config = dict(
    d_mlp=512,
    init_std_up=0.0558,
    init_std_down=0.0558,
    optimizer='soap_variant',
    batch_tokens=32768,
    seq_len=512,
)
Each number is 500 + 40 x the weight over the matrix's rms, rounded and kept within 0 to 999. Layers, rows and columns count from 0. Numbers have three digits each.

# down: layer 6 MLP down (transposed), 512x192, rms 0.0558, rows 413-434, columns 0-95
# gate: layer 6 MLP gate, 512x192, rms 0.0564, rows 414-434, columns 0-95
# up: layer 6 MLP up, 512x192, rms 0.0552, rows 414-434, columns 0-95
down413:512519441474507542510448511526499539447425555490511519451489493482504454502450506497552465495539518550535435545490514502576522524457536466467601496465504600534514504482524471497535518443487548463472512443506504537426500490513541460507483490537509534491502472513523507493492478525463446537
gate414:455538441531494470516461546550509463531511536571574561482513483450534445511526509439531490441537480495530487556473487460523493424531474492499482485470492521517532502478500450487548527512415563419498475492434484470509557548471490548542491479444515467547565491487525493554525463577482527486
up414:539494486500541528498495549450551541489498494508560464426503527513459530451546456561504536562570461452511504435479474536468441513526545466476524477497488572430567561525515492468539502483497502473434548526469552436496579451434462460512531522495498479519516574500526471511445458487541482552
down414:475491523490527521478522495503442550528437528436492534477580542519489450539506473439461514509475562501394457444495462532502527536401502471510533530501497521512469487491551513512604445501547582524523481493514423553515487480454489469451480493537489548517434574530471553470421512480441477551
gate415:462456471573482503417435441504518547503533495435463582484480491447580453548466506491450514460583516572507503446585518525503568469492540510540533447456588523415508471491561497572520553403462470448496441478545464532478508547513512515538528446474464465528492495501544526535472528483525473480
up415:510463481580509524455460523469608549568497516466494420569501458533460475525513493523467563529543491446513490503513391461497461430471548485431513552450487544512525508523481554559417489484477481532507564446554537495552419500461484481496539515481546485482449471526488493460539509586576499470
down415:505471554452542561478499496441572491477555498483499478506463463485498549535489498492466492548497485496527464536529510490485480557560466483570499487499509471465469502548450540493527504534444393487467487489492561464484479508430449425514537509482494506498500576495451544471489527439518526527
gate416:540506481505513522530520482496446525446475527537458501497501498491432449491587559498438443542464533543491569507470487497463474510554524509528522453465446540504473483547432492468563511528500472496564516499592526469543523510439588474495462477604454487535481490547533478536453497458422523483
up416:460573419508596499520497413429499506447516481471463456491445493515520504467481503465533462511464535479507492518450545468515525527475547486485539540567444469456511547472510508517457578501555460523499473477494539510484525451408536508567537423477578515491539539435530512449436480503461518490
down416:514515527493513560481442517499506516486508486596478545517505490517525501512498511488487589530590496492424463476569519493472546473467493515500446583479512505521495482501500458514467526510485552419549393510440441530553502524523480536519556515494477480485532497524525513483547500527538494506
gate417:529508534498477478530506622479458556527471448512476493446550465526529469571519594477525461527521466469485540484492451436452499534476567498495469450513492546489591515490518514429539417446504555516519448486472544461441422449496434424474520501483494432448457437573463493534442495523535537480
up417:524436484512512471523465480451522493469513507520507499468450496474517561450467519576496455481515493496560584472550557505517471502546423531489499432448505505387434452482498515512511516495499460548463470554539540450561537537489491499523477471485554474534539567453446461552563482465461477543
down417:477479536562503414466487445463541442501548467506513458494478510487479466473449470514497518479433499451556507475497501536512494528560403502563502566513417477458376524483461529496507536465547490605484507516564519504505468436450496504472461466453510571559569465482523545448463475469544515525
gate418:489546517530443492484486483471476478490530520528514551551481503546485507498523472488457556462523512498533502538523504544448508496514438533480524560469510518544532425480510492564504543492543510505505460517454481513582461516519500496474504514488463507502544471480499502507423533516470483513
up418:426530495532493523487477544511444503474503460523488543505483517434516495460489450471488519524494484506505455519498488530521501394460485552497476512456514545502519465557470536495516529488488465479516511494495509561523519571478491532454517500478469463527440530453570539489431470512469516433
down418:494507491474494531483497531522517537532484542494500470502519540505548519490534502516548528510470515476478524490460517446553490589497493538497571472558500475517535511504495495548501442513516522462488496508493526472444534497455536486530542547572513496486471527511525449399521596427456534589
gate419:476477422611453497507508498486532554445524553397440545510511524560436552527528457460503473497480497492528524500538511506504531465521529403451550495517519493554507493524524504468453521428522497519521516587460417553498542513542527498473485539543466502441551504509492492533453440438544444471
up419:508479486564419536506493491477519467462531538485490510512540499494545484554498478527503497547585471515504449487496558510495474522471475470444490460441513516514491464480522543529406501560502522481546470489458484500432508544459552576494497534430427533494546531489516513509481449489389529512
down419:561544491489496453479470488506482427514495505505499474470497519525484513462536536481462481475481573514511438467421487533440494442467450548536472417517488492464469437481502503528561491488496452507473513506491572461452482471528464547491511535526501516575519436507473469467511468526501457473
gate420:421453448582555524502438520548478549511542494463482544515493530488399497463494509472497490479484531575506547609547516543450500439510471418454523549493451505498418441508482498416581525513470426441546469499489471505460526479491535507497488517509459489491482546475498524432521481537495472537
up420:505555490389500486512537446596475494470483471529562544501508524538432438535515491535466544510505495487513528464455464487551546491406517561548458474477493469550520554452501414439537505459495499464485456524452524494545482528541534539540516416532468501422484450510485522582518535567492495507
down420:426499519451579471588472500479469481473489551468533466501487453539462452550594513468533539538500490483550558544512470503548560530567487564487457501507539523501545470559514497493486464532541510496487480520535433481434432477536525543538506517602547448509547491434536503483528445493513552472
gate421:570471423461494457450510500543468575494482458512497480478469639499452524436484562430488524504448450528497502504486501510514525525564468497484506586423591485549438496572535420552532512494493516507496445501508451492444571435486495537550481504562516547596441539496514445473514461562487478512
up421:471441549558479557478490490459499522491529404477458503524539513388530513516477486482513537459484490493541558539506552520497499478474543436448501497430493554471514443460502480536490403467544514506544533536421531506519523529436438587479552519471545528466482456517524483480472531440494434453
down421:481447471506534469497592517591507539454521472441518492368553493490457499553479431525500509452453505463557497480544504508467544496523528506525506493521411547479583530563578476414504485475521502424480562501454506484498534556493482564462469524502527522434495458510537499455539571471548481536
gate422:576562484424575491511543557508471487454455521442500453522396482490494522457511504506505473585522454516368465573535555520545539503521479509475441487542583522535476549456548558465491548455466583579476494476480493480464492518492474562527511491548498512511563514506534529428505519523513563528
up422:478537468439452480506556480558430390562522521564465500497537513470449481476509554500514446465515539486487511425491522574490405491508516519449502431496508456529485522518490543514525578539446554492604501467462425491562494528453457466453522507526451470483492502522449408488420450525483544535
down422:526435512518460503548534563515404494457533447475539491490530479497493540472545556530501467472481579488505535480476502492501508522475517515480470522530471476444509551494525460516462489452415447528497452452479466487524473445469489528554470413586490415478476536494496502532472513472431454492
gate423:514452492492547483575408531456516509487533541457489501520538475539561435501501473501525495470539456511476554553508478526502517532519531476532532541549575552462484467573494453496434523466475461519567479543425394511544607536538508492515430489430494523578482541498517481491500494498475474557
up423:471415508462562502493479467499484558514470466476496455520430474482518480430499515460492480482435441519544481511503514460457516498469500520465463519519527474613472566523540432458517497569494473524429487471461517485490487461476534549494571534470534480588520518426435511549492518537560513530
down423:409528591479489459467515480502449509503518498512522565529487506522501482392545441495462439494526534463446467485500512528533559500538531513503524461516472423451488508447502489442504514525540523548529478470513543508604545455506542571534545504519389471511511446475532500459468517569525513430
gate424:463492507501471532464572518553580474436550581469451541534528453497492501520502515474441496457482556517524497509483517459506480540497508501453471446536575432591457408527529480516517531548416478455492489528488540514537487518505526473476476477483523466511544513452527506485471548489463460484
up424:565542516564463500470529525510501501445520472478513517632501508472510544509525533428453506597546493488455519554549602519485488485508498466480530529473504467463496432503562519540504526465461469482473499464472497603465447560511503544458550476522489550445489473509514530485554488545500522503
down424:491453466491520546481530500496470432472531519473452561488532490430543479508492522526511505485511509530536515532447537489416516454535442555522550455488516418515386433533539474487531478439534478538512543562466563528549455461535529466569518489475504431509513548525490428434499478548506515478
gate425:539492480461510549498457551506534486410512507508542483561535480535522443492524507487452501509545490517477499488496493447467495497435515476468510518468501495492562469539501508459485511504514539502495576542407495518480558555474447480484448507549545528489430449463463553531466479494481504471
up425:511504497527514459526472507460573532504494467513478506550517510454509423506474484524556506559588505479480455491516516497465494518477489486504579537493475476496469521506442531549445490548433529511453450477456493527560469450494457555507492549476499562524463546549445460526490502513516542528
down425:507506440470523525497493454540473480494529513444394512506447500530502472524506521519485474477494421547513503495483458445520481507499479542496555482527557542520527470495462495513498442413527519521515504476486478496478464541466528497449494487510553404504511495472456498481498482514540511531
gate426:483450480514491467518544467537512464452453476489520552515463455452467506544475480514466501486520529513537528518457525514503512413477476508485492529550540549544506498611537498498487510529523502559513544424512544526516500566494495537485580458478515477541547455521476481516449488467544520490
up426:495502557527534533460486511494481502524472502454505500480581553533495589447448466512481437423434486496485423498463462481471413531602526542518496493463512445550473538452539528505541508497487506543498432544528473485470443522511474458475497493526491495436481485501523520486482486480487493489
down426:470491557506445501558525525485505498497454505539554496503530525445488402444567517495525523506524485456507481536540497516506565549456545559506457509547493548481487519437489494490471519486531486485525525519521518583553465487538452527529518480476521511495482516560499487529457509605521500476
gate427:458463454445463515510458528575478492490555510492513501526529532497524452499480528452391561452477521497526413482497483506497473504518420419506536504512467519493501549439526570493457537583431511452548531409518514477487496513496494507593532495539536560476497497432520504527517578519494461446
up427:457515502539482582534463522465523428498564577540574555433462473547490506502540554523554510484546488482443523433461540383551503530467518454523530486553457558494509526438552529473513482556509520502552481405531491526472486519494560481464507525410449543438533456483480533489541525489445524515
down427:493489458525487486516523449537486544511484517518567483530496466497440517532515537567483479561481433456475405536552489566533493546483491551501502520495493468546517493535453485599527515437497416486449459477530552502547605548520524531383506446491444516484475463534425523512506454475531516490
gate428:441503515516620471448510504554366539531453445471554519443509449521459500519507510475472496442452488579522487501504464461515493476551464587455519521471509450508437460422452512485494459484489454442474503502479409540507438572501488556435459460525493567491507483523510529556474565505519551525
up428:536477518529571489521503492556512485476541468538476529545532504492515498476549526486469500483552474578532466450529520512522499498508546492463479501568482481505551522491500474590501508531483517524475522457523491471484586509444529495572503501511509489529541455438398516463479470547485475513
down428:517453516506506416564496489565490524464488468503470525580507551467449460547429557457489505466549532498475544542564502503484483540551466586544589455522496506544521478457526478445482496612484488485507493520492555475519569496508526611533528484510511490517450484464540539405484474497546406417
gate429:481514488535517500593459461490454472489512511545552546506574531536572520488562476605467452526473489522483425542528514496497493502553521549502443490492444445520620459474448533491503491568457432550527555509464501504502471569427483478451541548454488450538423499487493558485474429562566492564
up429:554575499485527519535571512478465487465495493534489542596433439462621444585470464513501497533535488501505438520533490481497555474526466478497490459534445498543535546449522504451520505533524476581511501519514496486516465528494460372513486494466522454509535541451541483521517523519464477568
down429:464447521504485491510554509481411487444464429455506529466545459502579536531483498522496427524469555552451568525488562511515477478544484519489455544505481533527524424481551529535553556475538459555487529556499438494480511486548437480534506509477479434424464526436572514433534554479474535512
gate430:429492502487486469579502439484492587478428511441448469565566507498540475487482500560464530505521519524495503465517462460534548424508499530497558536463533463502484436479469504477496508558478551477485552469521417504463453595587554497526466493606485575428424504547450463471543507490461563536
up430:537474443440492472541530454474551571466448469440488508509519555598474540455520531513491517510498509522484494514501558503421501418534536499438502488453448543427470485455487478449476562507517439576486498482546538470494545513538544541589474449498517480409476454586540548472522438478450571476
down430:454497450499478448472482527508430619502517549433554486554480511502446514499542478521534498484438487492492435502534540435514507414495525536497469440458493524481509458427551494442546531508522539526458573476441488510480571522427553496474482579536535484460509488535530489460553503458475522534
gate431:499516464477558422491464482526477520511445490458482432498561541512478450500463521444516492507531534492467499443520527525498515529554500509471530465509476517517441424477410510479464503475495538433467460490536542512455519489540498574537451590489527497497507519521430466443464642507546475528
up431:491555469511516515526505484529555447512569473522474477481468559533419426450477507492435587501534554543461487453543385487548489470532534568506480573518484496487501408516496499559467591487456498492557536539527539523492466495485526489522537484526463516494576569482513531482486535492523535500
down431:468518542595425545441522542521503494465523493492491455561468483498482488456462543492468520512505488525484463463463425456469558412496468517474468478492508443478514522599462420492536521510401521444510472478552502513496456511427537437566558455466540464578495503537497496566533545497526556514
gate432:465427523499564491467466493495466543462544540494518448437459515570479469500553404508497587485501542391548448554496499484392546511522452521505441551540546506491459511533505542550435499503495507526508481502538478529522504463451498486533420481445435493462479527497524463610470531542491462478
up432:450508488498527469525542465443478471492496500473436448529420456413534489466474524507548525509489460554420541441563447524542533467444486451500493418433499514427495553436526485495507438542524509469514584425518535445565442531546479412515476503563540462578468563508561536423489466447515477479
down432:511566524474424479526475466560474510466547560532523436499508456540472456506543510452511504486526514472470533444498508488485524485457509472542553522475488558444489491506444479521515562479462507480486508498538493517571530487516529491419463528455513559493479548471467586508485553524473555423
gate433:433470513529477528473458540496435512468572523490507501441466518508479483491496488498505476536486520510537465554564439520543475561538506441491549513527526504462542548459593559589446487555586502538532518488491473505464521465528523460466514470522490482498491500525549491502477504513491458427
up433:372547560514532485495560407456504499476477480512519556454531523510484479540491444524413453485445494479478556522516481498492461494462539539456511500517588536538547537535515506462496516515490586517515526490455464513453514475490599496491506435530556456473441502481516453513514423456478417438
down433:552468476536396468499493514463510488458521514578536472446483547483468555520469461529568465510507426575538495529594415487531524468549498554486575477494475534500532541481459531445542495529503442522461539521524522473475506571459535483515483514524552499512513443511517535546510486514451469455
gate434:469465411553434524545511546484495532399530532474467485474465478482447487553473460484562509530544461528585513549475475515455472545547442446450506454480516525474459537468433556485512473509482481488439518530556499547520529442537522555505543510360442547494467538496470487462590542599528501465
up434:468482522556510474505499546518482462446547487533489447495507520434457497537441573565529516593495485485509493547478460482452569515516477517521520515523452573549478624487464537479516549506533453459525540487490474505391494522499527444503519462441470526397511492545514465489481637584496615482
down434:521503584577528470502480505447429470461450551522489448554551523530440456488489519420494492482450535513562442565558562555449510512510455435457566543433568525517503500479475500455580533495524510453477490482549616537509470534582510457540536532531576526528464593502485440500516484471449539525